python train.py --head_dim=64 --attn_scale=0.125 --init_std_o=0.00569 --optimizer="adamw" --decay_fraction=0.752 --decay_shape="linear"
Each number is 128 + 32 x the weight over its row's rms, rounded and kept within 0 to 255. Layers, rows and columns count from 0. Numbers have three digits each. The size before them is the row's rms in percent of the matrix's.

# layer 4 MLP down (transposed), 1280x320, rms 0.064, rows 997-1037, columns 80-159
120:141108147081187175160107098136136103134103123088101138134160152122118139095139100142139070120091076042132108096133198146175185075103124102111093134128084131117103126030090130152134133113129089144174117110158118152133122172175082157179095080
083:121139098113133172116117136121114191176116146086138081161162115086178112097155101102094086132171169195150146131062115069084150156134140130104109137135120115181137156160171121115105153134110115114032106087141136088168156107082128102082121135
092:136168120101100188106083114153118088146120127174128113100137119130164159158179140087084157106127101138108167078190113182102115133134114121114148105165112094156137160138053108112109119100175107089172133139188067096158124140191144118135148136
107:126148067069125057179123163104188087184158150117173162090108145138116095158100147128204192113113038118100133125108157110098145120147099110143088166152116124072111162118160173156111122104123133112132121132178153130137143137120134184201127133
099:147165095128149142179147102139134127132126154107177100121124138190170179111128159109168126143132079141133148121125160095130093117143162155102061093064091155101160085118090080130196124077089123088145126110128110098128116072169103149082184153
108:085170138149113087104146138101138108082142128124142150165145108152146093143171153117131087151118152081185134124144117198143182087069075108125123152049108105122108103154055100107138132144117054122115120152145120157124144170125123169153106096
093:183109112128164177105118098150098145139134141103134099176183131096112116107045163173146119142091132159158163129116118119137141096118144100119152158166125113100135126190163067171134136147095110076139132182146175111110166101089096101165178144
090:175194093174117150123130168100142112099129215119137136109064125141121089150134167137121152122206065149095103117118102155097151105195126112148098119105122095142160140095157105129120128127158119131148127114138145146118119070138203116152134129
099:152138133080130134065139183178147119098150127185144081089167139086115157216117143120140161098179174159080169173135141137172130114197147127142167108195106071096145141081098111086100128096115107172127105116134103096132133207099076099124117147
080:160113128085154156131158178083185150102132084124149157068137115129147118137104170080109186114115116159186093105141187138100160187167126145220115183134189153152055119139127146073121131140137126134072137126149137124101128096152101156100190138
097:079104150074103127136161112133132134138152140143140141123165097088117162149147126107152164131144170088095149116177109145103233058159116103135128093161146124080129183162153169168148133135136138097108107109114119173177135120118103131173130139
104:138056105143147160199101071136095181161117142146117166076140119144113099096123118078137097110116177105135145159169175095159116142124147153115125108149121106074154113197137094117180126098150156076161130114140131156139099142119148100121134122
110:152130110118094101118157121098106121120145145058193151146166139115131196137113101117074160139127107140130169138085097147103092237153141100133139196092111108122132114172175144162102146161150200085137124133124147103155112165113128091143210148
103:140168113185180152136104163132123140055132150119160156156149098129095165143117106124107134094132042116149121149054097152101162064111142136073127138125137122152126107109100148170163121122121123067177128197166116162123100047164058161107106143
083:151120083143108146100089146151127134091156116154121141172119109121113054150168160089100109108090147112125101091109114091173101119121139071106139131143101108114133071127106141160098120165149189099135128146165144153218145159083169094185085197
096:070094160152133150144127089116095098160136117140110129083161170149128108186185144163111071135028150161138149134101179146149099152172173069121139120147124155161111148140112085120141133107120184185107126092100073096113206079169213101160085125
110:115163131159105152116138130140128132093092092145048088062102146129167103086157145052162129131176123177111150141107118134105169150114099153094194135159123124098142129152199104112154103140119137196115150121216141118120145152161171173162096165
096:169120061171142084099141078129130089108142122100087122151166140163090165147155137152149154126128085037179171104095096190184189193133139133153087080145142122152125157102109114161109129127165140104218115154103095133165085170147141147148080106
089:098147150157093129141184170111148113120085109138092166134089134175140126131132130110136109071109117129168133159146137149117091146184165098213092106176164161118144170129023122144185123124106119186132141154131130115129089195090095160135087160
099:185170089154133108107164148127165176129079141074142110105131085115117124165147162147148146125121179155159129156083131097138159145166120158115098122080076116073177152119135158191183130167089117136143151146191100085177150139115118120096076122
098:140118132108158145166149129170174169102181167126149171124165102096156116085153094129076113114108148075180121134157114129158141104144092122104167135105121172130140109138193108122078117118105081060134105144133121114117101128132082087085144077
118:080145102073073077165148114130086130134110074158114163129184105074183147133153127102136153117170067156087089188111085107118089193089137134208171124153192127088166160121156095139164241152140172135132236200074060096129099087146115170130136170
103:116112097151131173099118092157147153096137155157118153144107183099101118176117102141050144154079195075099072177146131101225094155149063075108110156100128098070092151121163111125130119113142181136134132077133163125089127124153081078148156112
121:141101061134162140161154130141148084098165114163192115110128090132119199111096141123190158145131074145111107106108118054179124067144066135108146141112168088217064151107100123103085125149150185104114137128158149131152143136175096141156130116
098:187124135119155134088151110147124202168105098084134111102113080116155164124106096137109168075137164042094159144144162171162148119105158138134118175110112088166143169173094133187162131123154135124080110151119155141116175147096146089051112130
120:142151101136161155089095088173098071195121131163110127110153163104101134183112103084073150133143111039047133123160071140146161127107148093102142159153097122094116109105143132063119127105124105122131135151118138131136129086120148175092118055
093:119153140080143174076110130137116149190138148138107113108112106135157120147176149182158104125073101128138171134137102079134116142117138133177115100159110103056148130164140123123145143127123113125153135128070208127111122075134119150092093149
110:087106126154117119088118084158166164060100067096054125103104115134155065087127172131120119100104148095121177135172112079179127134103206238129106188120131103148091164156198080145127130219088067130118119146123105165103069097136099095086158184
096:146163148153104144167080087136129143132108153113147106101081137163124095121171082140095153121079187103162139125128136197119132103164152132143104119201149092157150065128142150097108121096086168159102117134139149066131109099119122112067135136
096:176160100153117117134155101121098110085129120124114112140078085131079115091099134138128122144127062153122109171120113114078115080168178118092134134149143111101188121133176216125108146067125120118207125136171151167143170150152140124157145152
109:106162195107158146079147125125141156145156157113167106120118114133147191129087109110154117094100126116096112183158156170103124127068140119135096158135116104196153149156135114137069127184102112143112114101082118129105165079126179167110159125
095:122105116102175164130055062103132064132108164133126099141177126138102158103123102103134117103111132078213066187130075136163137116128110126124125112138160118116158099162103132140092134147115135093126129132132158137124163182114085158142145063
105:155158095164098081094130078104134104141155104141121156087124063099146205104033133059102123122051138151121153163096166095171161196118103142104095088182145147117126128162205156142097131132130151151157133130219128167125084172137157189114094086
099:090161121154146178144110156175134142155096102150146077091134167115126154070096178109096141133145119132128135060085165140065139115162173151140159169104118164111145117134068124125118127175156098141167108164151125144168097094100096077122183117
094:126109094158128168099157125145112134046126101094070112175117119087073155123127150134129151124161129100112110149165113046128106131123142118150098148131132158198114090102162176135144125143132128133090128150083154156127206148148097141129162162
099:142155147165066127166145140171145142122078093140144104085086168147115177158149208108127085124127123137115168167177125109096158056145103153159185158131125124216106121122157144154213117149133123103142117054179128136074112132079100165181135135
131:137128172115167171101113114115167145115110134088126162148144070161147170044120105137183135104079135119136145134162170094164090154103091116148099134142127114123125189080134086146161126123192137040148118170151142153127106066155100164118141068
104:121101106147084077141104094135180157110112118102138107110126135085152090125188111126126136140147125082090098156086131137131155160114119118147210146096132071113132070123176107156119128153119139174048119153125109133091147093130164158146161096
097:139104113125149179160128089146152109117081142116124092164111134119113187185161114127102175138096078134178143111141099133145118134095149124140144114124139143126111130111095099123158136102172128091172133129173186113173081093162162139125173184
102:132157165135083135169150155153097128140091147177129138166115103105092064150088105194132157069098082098161085138073187146103097167086119144124116086130089127159104161104155148138123131131058183128155132154089107083139170108090116129137136130
075:085101155133141155132117137137150181155103129067175141123096121099152158146162116146118156203182122109156068103132107136123096096159162170161113110048132123053175093109117124096105142119125128110124117072091114150118087080083108140128124083
# layer 4 MLP up, 1280x320, rms 0.0766, rows 998-1037, columns 80-159
095:105203118071136064149136115113151136143119138126056178154096128145154126115146085080137131163151108081170134187080090116095131126107120140126111095111128137109134139108106114131166149141082075169178170134121133139166197108173096151172100143
100:112107123105132161103106132134128147178156182164114116101131142123160098147145128109207124177116145167084125119133120136064097119112142092087126120155191183100133128109118097118153137177081124091147111107110096082128107147157153164126153166
112:157144106101114090132079083096162132101162117138097133183083106154132098165107090162122151164111127179154122206120027132095137097123178079095194106189155156130150135084062147108135151169175150086105145109153127113115074110135102171080096099
102:092161077133114065126101153128136101112127097150148145139102125168165152176087160145103117119153098149159151125141105080150090088092137134118140104095099166176128135173090128130141147124155143118145113118093080145113139076153092158053116079
096:172113122090136129124170077115201094120145141154150122167111115114180155154112094066118127105173128082080043087133159106107125130119147104110117101102110160190198149094168166121102152124133164129156155084094130114100092119098107148128129098
104:107160134123108127130104127120155166107100096165132155107105111131099145120088157056136101127147156134081122133137097133168128126089086121118133095102091147096132080080169173122115102177120125127173155056177146135087081060166127108145126083
096:153104132112135116094136152160126164168156104143095119174112102119165110142095133115139148114172148127036149159124092101149105094146133159127140144091109146144132148104152178108141118141092164099145147090084127048080099114109127114074121100
106:152157187101077132148142162102115057123140063152104113159121134114099183204170089107120202102109116099162155149135147103175171141140065132111062046101151093136120149070128118061125129112138104136123147114176166166111132097144100156091144100
089:120130176147101134123136096130120141160152103170123233147102128154125099110094049109135074119093159199111138168158142141131173030110173155150142125156102137103064116087085113184156126106130141103068094131123154082119124118192150082087063080
096:075164136157137084123087135092092132137093133126101208189146159083113088131161212092147093175141108148104082185102172135113117150143118137088110101159144168151083130124147115147138096143111096119149115129130113096131118123148137150135118106
104:153199137110098058149110108088188065135096153091092120168149175186134081121126135139153182135087052088116088151091103190072105110126091051098164100135152130155154093125155102050108112140151138168150146129093111068163113144132055165107122084
103:121133116138136128100077150132148116124164024184158130129130129142146159122107142136132192126029114107098135128161108114091110107117144115098145124143131153160095169132132126104204125184097079096162117145096150118176089118159132156109103161
104:131111138132137055130102144113163108112106082115103100145112192115173101131154158118119149121116124097114101135108133154078160143129075099078169144090133151145120110096167160140142103142208158138134083103158193149085131152115039188132112130
096:105188142115181160117184139114113134138096090096115119127064177157125053126153092097137142188106162117163124163166113118125126088154130153123115032145133082136175136135117153131201131107122151090127106101136149123191125113112162153118122148
101:150160164129151124089157147141102175083135107105119197112105140149143110139157110148126110125109176095165119102110115176138129143095136090133135143141182096129110112157065175129165111127225212086107147141097153109124111101143077187042102112
097:105116129076116114107097079063123171170138126184156153131121105082150127161119142093213097160141118143066130156120083160114116096098144126102135115085124146134120127025121163123134141157069086101181107166105128114125132113173175087149186121
096:145181080154140140058109127117155153151135163118114151131103153183126096154126136141139126175116200158148121125162180115104058149087190154108136176107168057076173176168096101122151145146141145077112112091134086122078124168197114139077101103
087:116167093126098126129102054118145161167102141161139109131131076157109141129108156132128189155120118139091033091142098161121122121103113171137159132118137109213160127127134101097122119161163148137137129123111097136096180066091153117128172107
103:019145136111102124097150146108191111190107137184144163131150106146193121155138112119187123148109243080098126187116056136087129099147138057107126133074155092185111130074200162112191143177103107105119084136130176091110096173106131141157144078
103:155154086090148150129139083109129124155150172132094100159121081147123178153068146122148130105120140105100171156169044123128143093117142060121116108141177199137133122115126102119123072162155090121069120115150162126147135133156146140104097098
089:099179135105118091134130100093132090159148110170111170172094112067137108108116087134171140158148116133132130173122096145104129103049174148089171109121144127121163139101136058075135138140158124146123110129110163094114141129180132143126149090
098:120118138055098093145181191094179080148088036128138102156117154140141075156098114153125130146103090125107125128129149120093117108128149124094161125141116186154160098149147193134136144125110186193114119142042145142159139177150080164080181127
114:139153100130069073115131152090100126122140075134101155184077155171168154177164083105155141202118167126158103172196127125056112175158160124083125160158170123162137185102086074098147115114139122118130144158150133116161062155181098187079122131
107:128152149081142166126151166107132192129144075122075136137096140119124162175071154133142119141050167138071107104156014121128105140140135104122124111147135164145118168133104042155180173150111081104119135104103158136148123155161145150130100111
104:113201146122171106084130165123109105238114149195102153203124145123117155188144097099152178123084180032143164119144128141122148150114145064128103075140076083124116128100070101059125107118124082133148080176093113117135123103145171092138128137
102:151126126109051101148150124067124101139142144111075153099135124089079130149135116122157148174161094142118111156082155160096171058124154140125168100096162164118165122102115102033106139096112176139142168127121139151104060109157118169152143060
108:059113111067144153105111127130137108122162104177153115086093117124130121163104163047205102137158116110140155173148081106142172121119146158123110080134154120181143121076212103143093111106103137063130109171138161124102107090150084145195164114
097:142178093117113163069166082088122127132122130171117169125135094164126130131129159104115167118130155141162137137145096192137106126118087132127111084151169117140112038067111084129134157137149132168149126149147152101145161092111091131136126113
101:110131046128180126147064138129123112113133090174111166144141132103113138103094174145135204145152139154122182098134145097128113106066123098144183074149088095147145104086075117141082117132134134120143150111131140148155131075122125168076126099
100:098151092147173110127152174128125083165049093160106126099109196121139039100150131148174121139120191156148109101120121170087127153171126175086146131090100105162153056132159109106114095144100164182183124146075105100075087124102084158160144115
095:125163184120106079073183119092179101156122071116152163113101112140155113068084133144167110160222172107075108179135131156134146126132097096097123094167114106084166111092081063125098106127094144090055122108103134151144159127149113128169115123
107:107123096096179127111161141127186149147126094169128187097125083100140088177098152150116127129120105103141092125175080127133122121105100148116095145135135127121105087171099100153136136124146197127090131163126141089150113107137136139139110122
099:083146126099111062080091084077137036134135151195109118156129078121136140154153117147099134171155139077110119178182096134155104166104180108123167102084058138115166173079159144095146129170143127181142112247096151123166125039189087140110155119
101:050114104080123121138172142104135062119071157115083145106111208163150077090170138087166180160145170144160142162141106136078125114125100158129158064169166135103084138095098156119133122131090089095078111047142150106136127108145117146147134135
099:156115093142163105114124129093089086125136146163126126163114140165150143163089069128181101142097138123118100120056163161144099160064099076134130052134136177094077152149119092102172135131148152120125121117044109135133129054145125175135156140
104:157147141130178137129118078135141091097109126161101088139122160164130090168156113094123147158111033117118037137164084111154012109093133079095164132058109186179120105129168149107150120131153206123125113059130154161119128131165132172139121123
100:135108099144127074090154183134113086082116044162115196119125199176156133095203071110140124132127115089136123140135140110143164124133027177114102080122174154130115106155108130171139164110146135047080157109104128144168121101108107216082101126
090:104115124122137128160163126141121147079111138140098195126112149045148097143115134118122127137118102144045061131146111177159109072096110113141132120106110124118233138083186126130110125121092151098105088046126178105146117107106101077101123094
107:115146121109083130108201135106127078116121128137113168129107157152192156115112160150130173117133081019129132141089112107108050147114147156092146118120114123188123173041157113140106138144151145133078134128122144147112124089154109184091109160
089:135119096113152090088145134128090144126093123141112167122059122164170095105131140122117122103106144172148132174122090106098053132124069141116101093139158200129119095156129176124207145190086140098177151154114109114144154138130082123118089162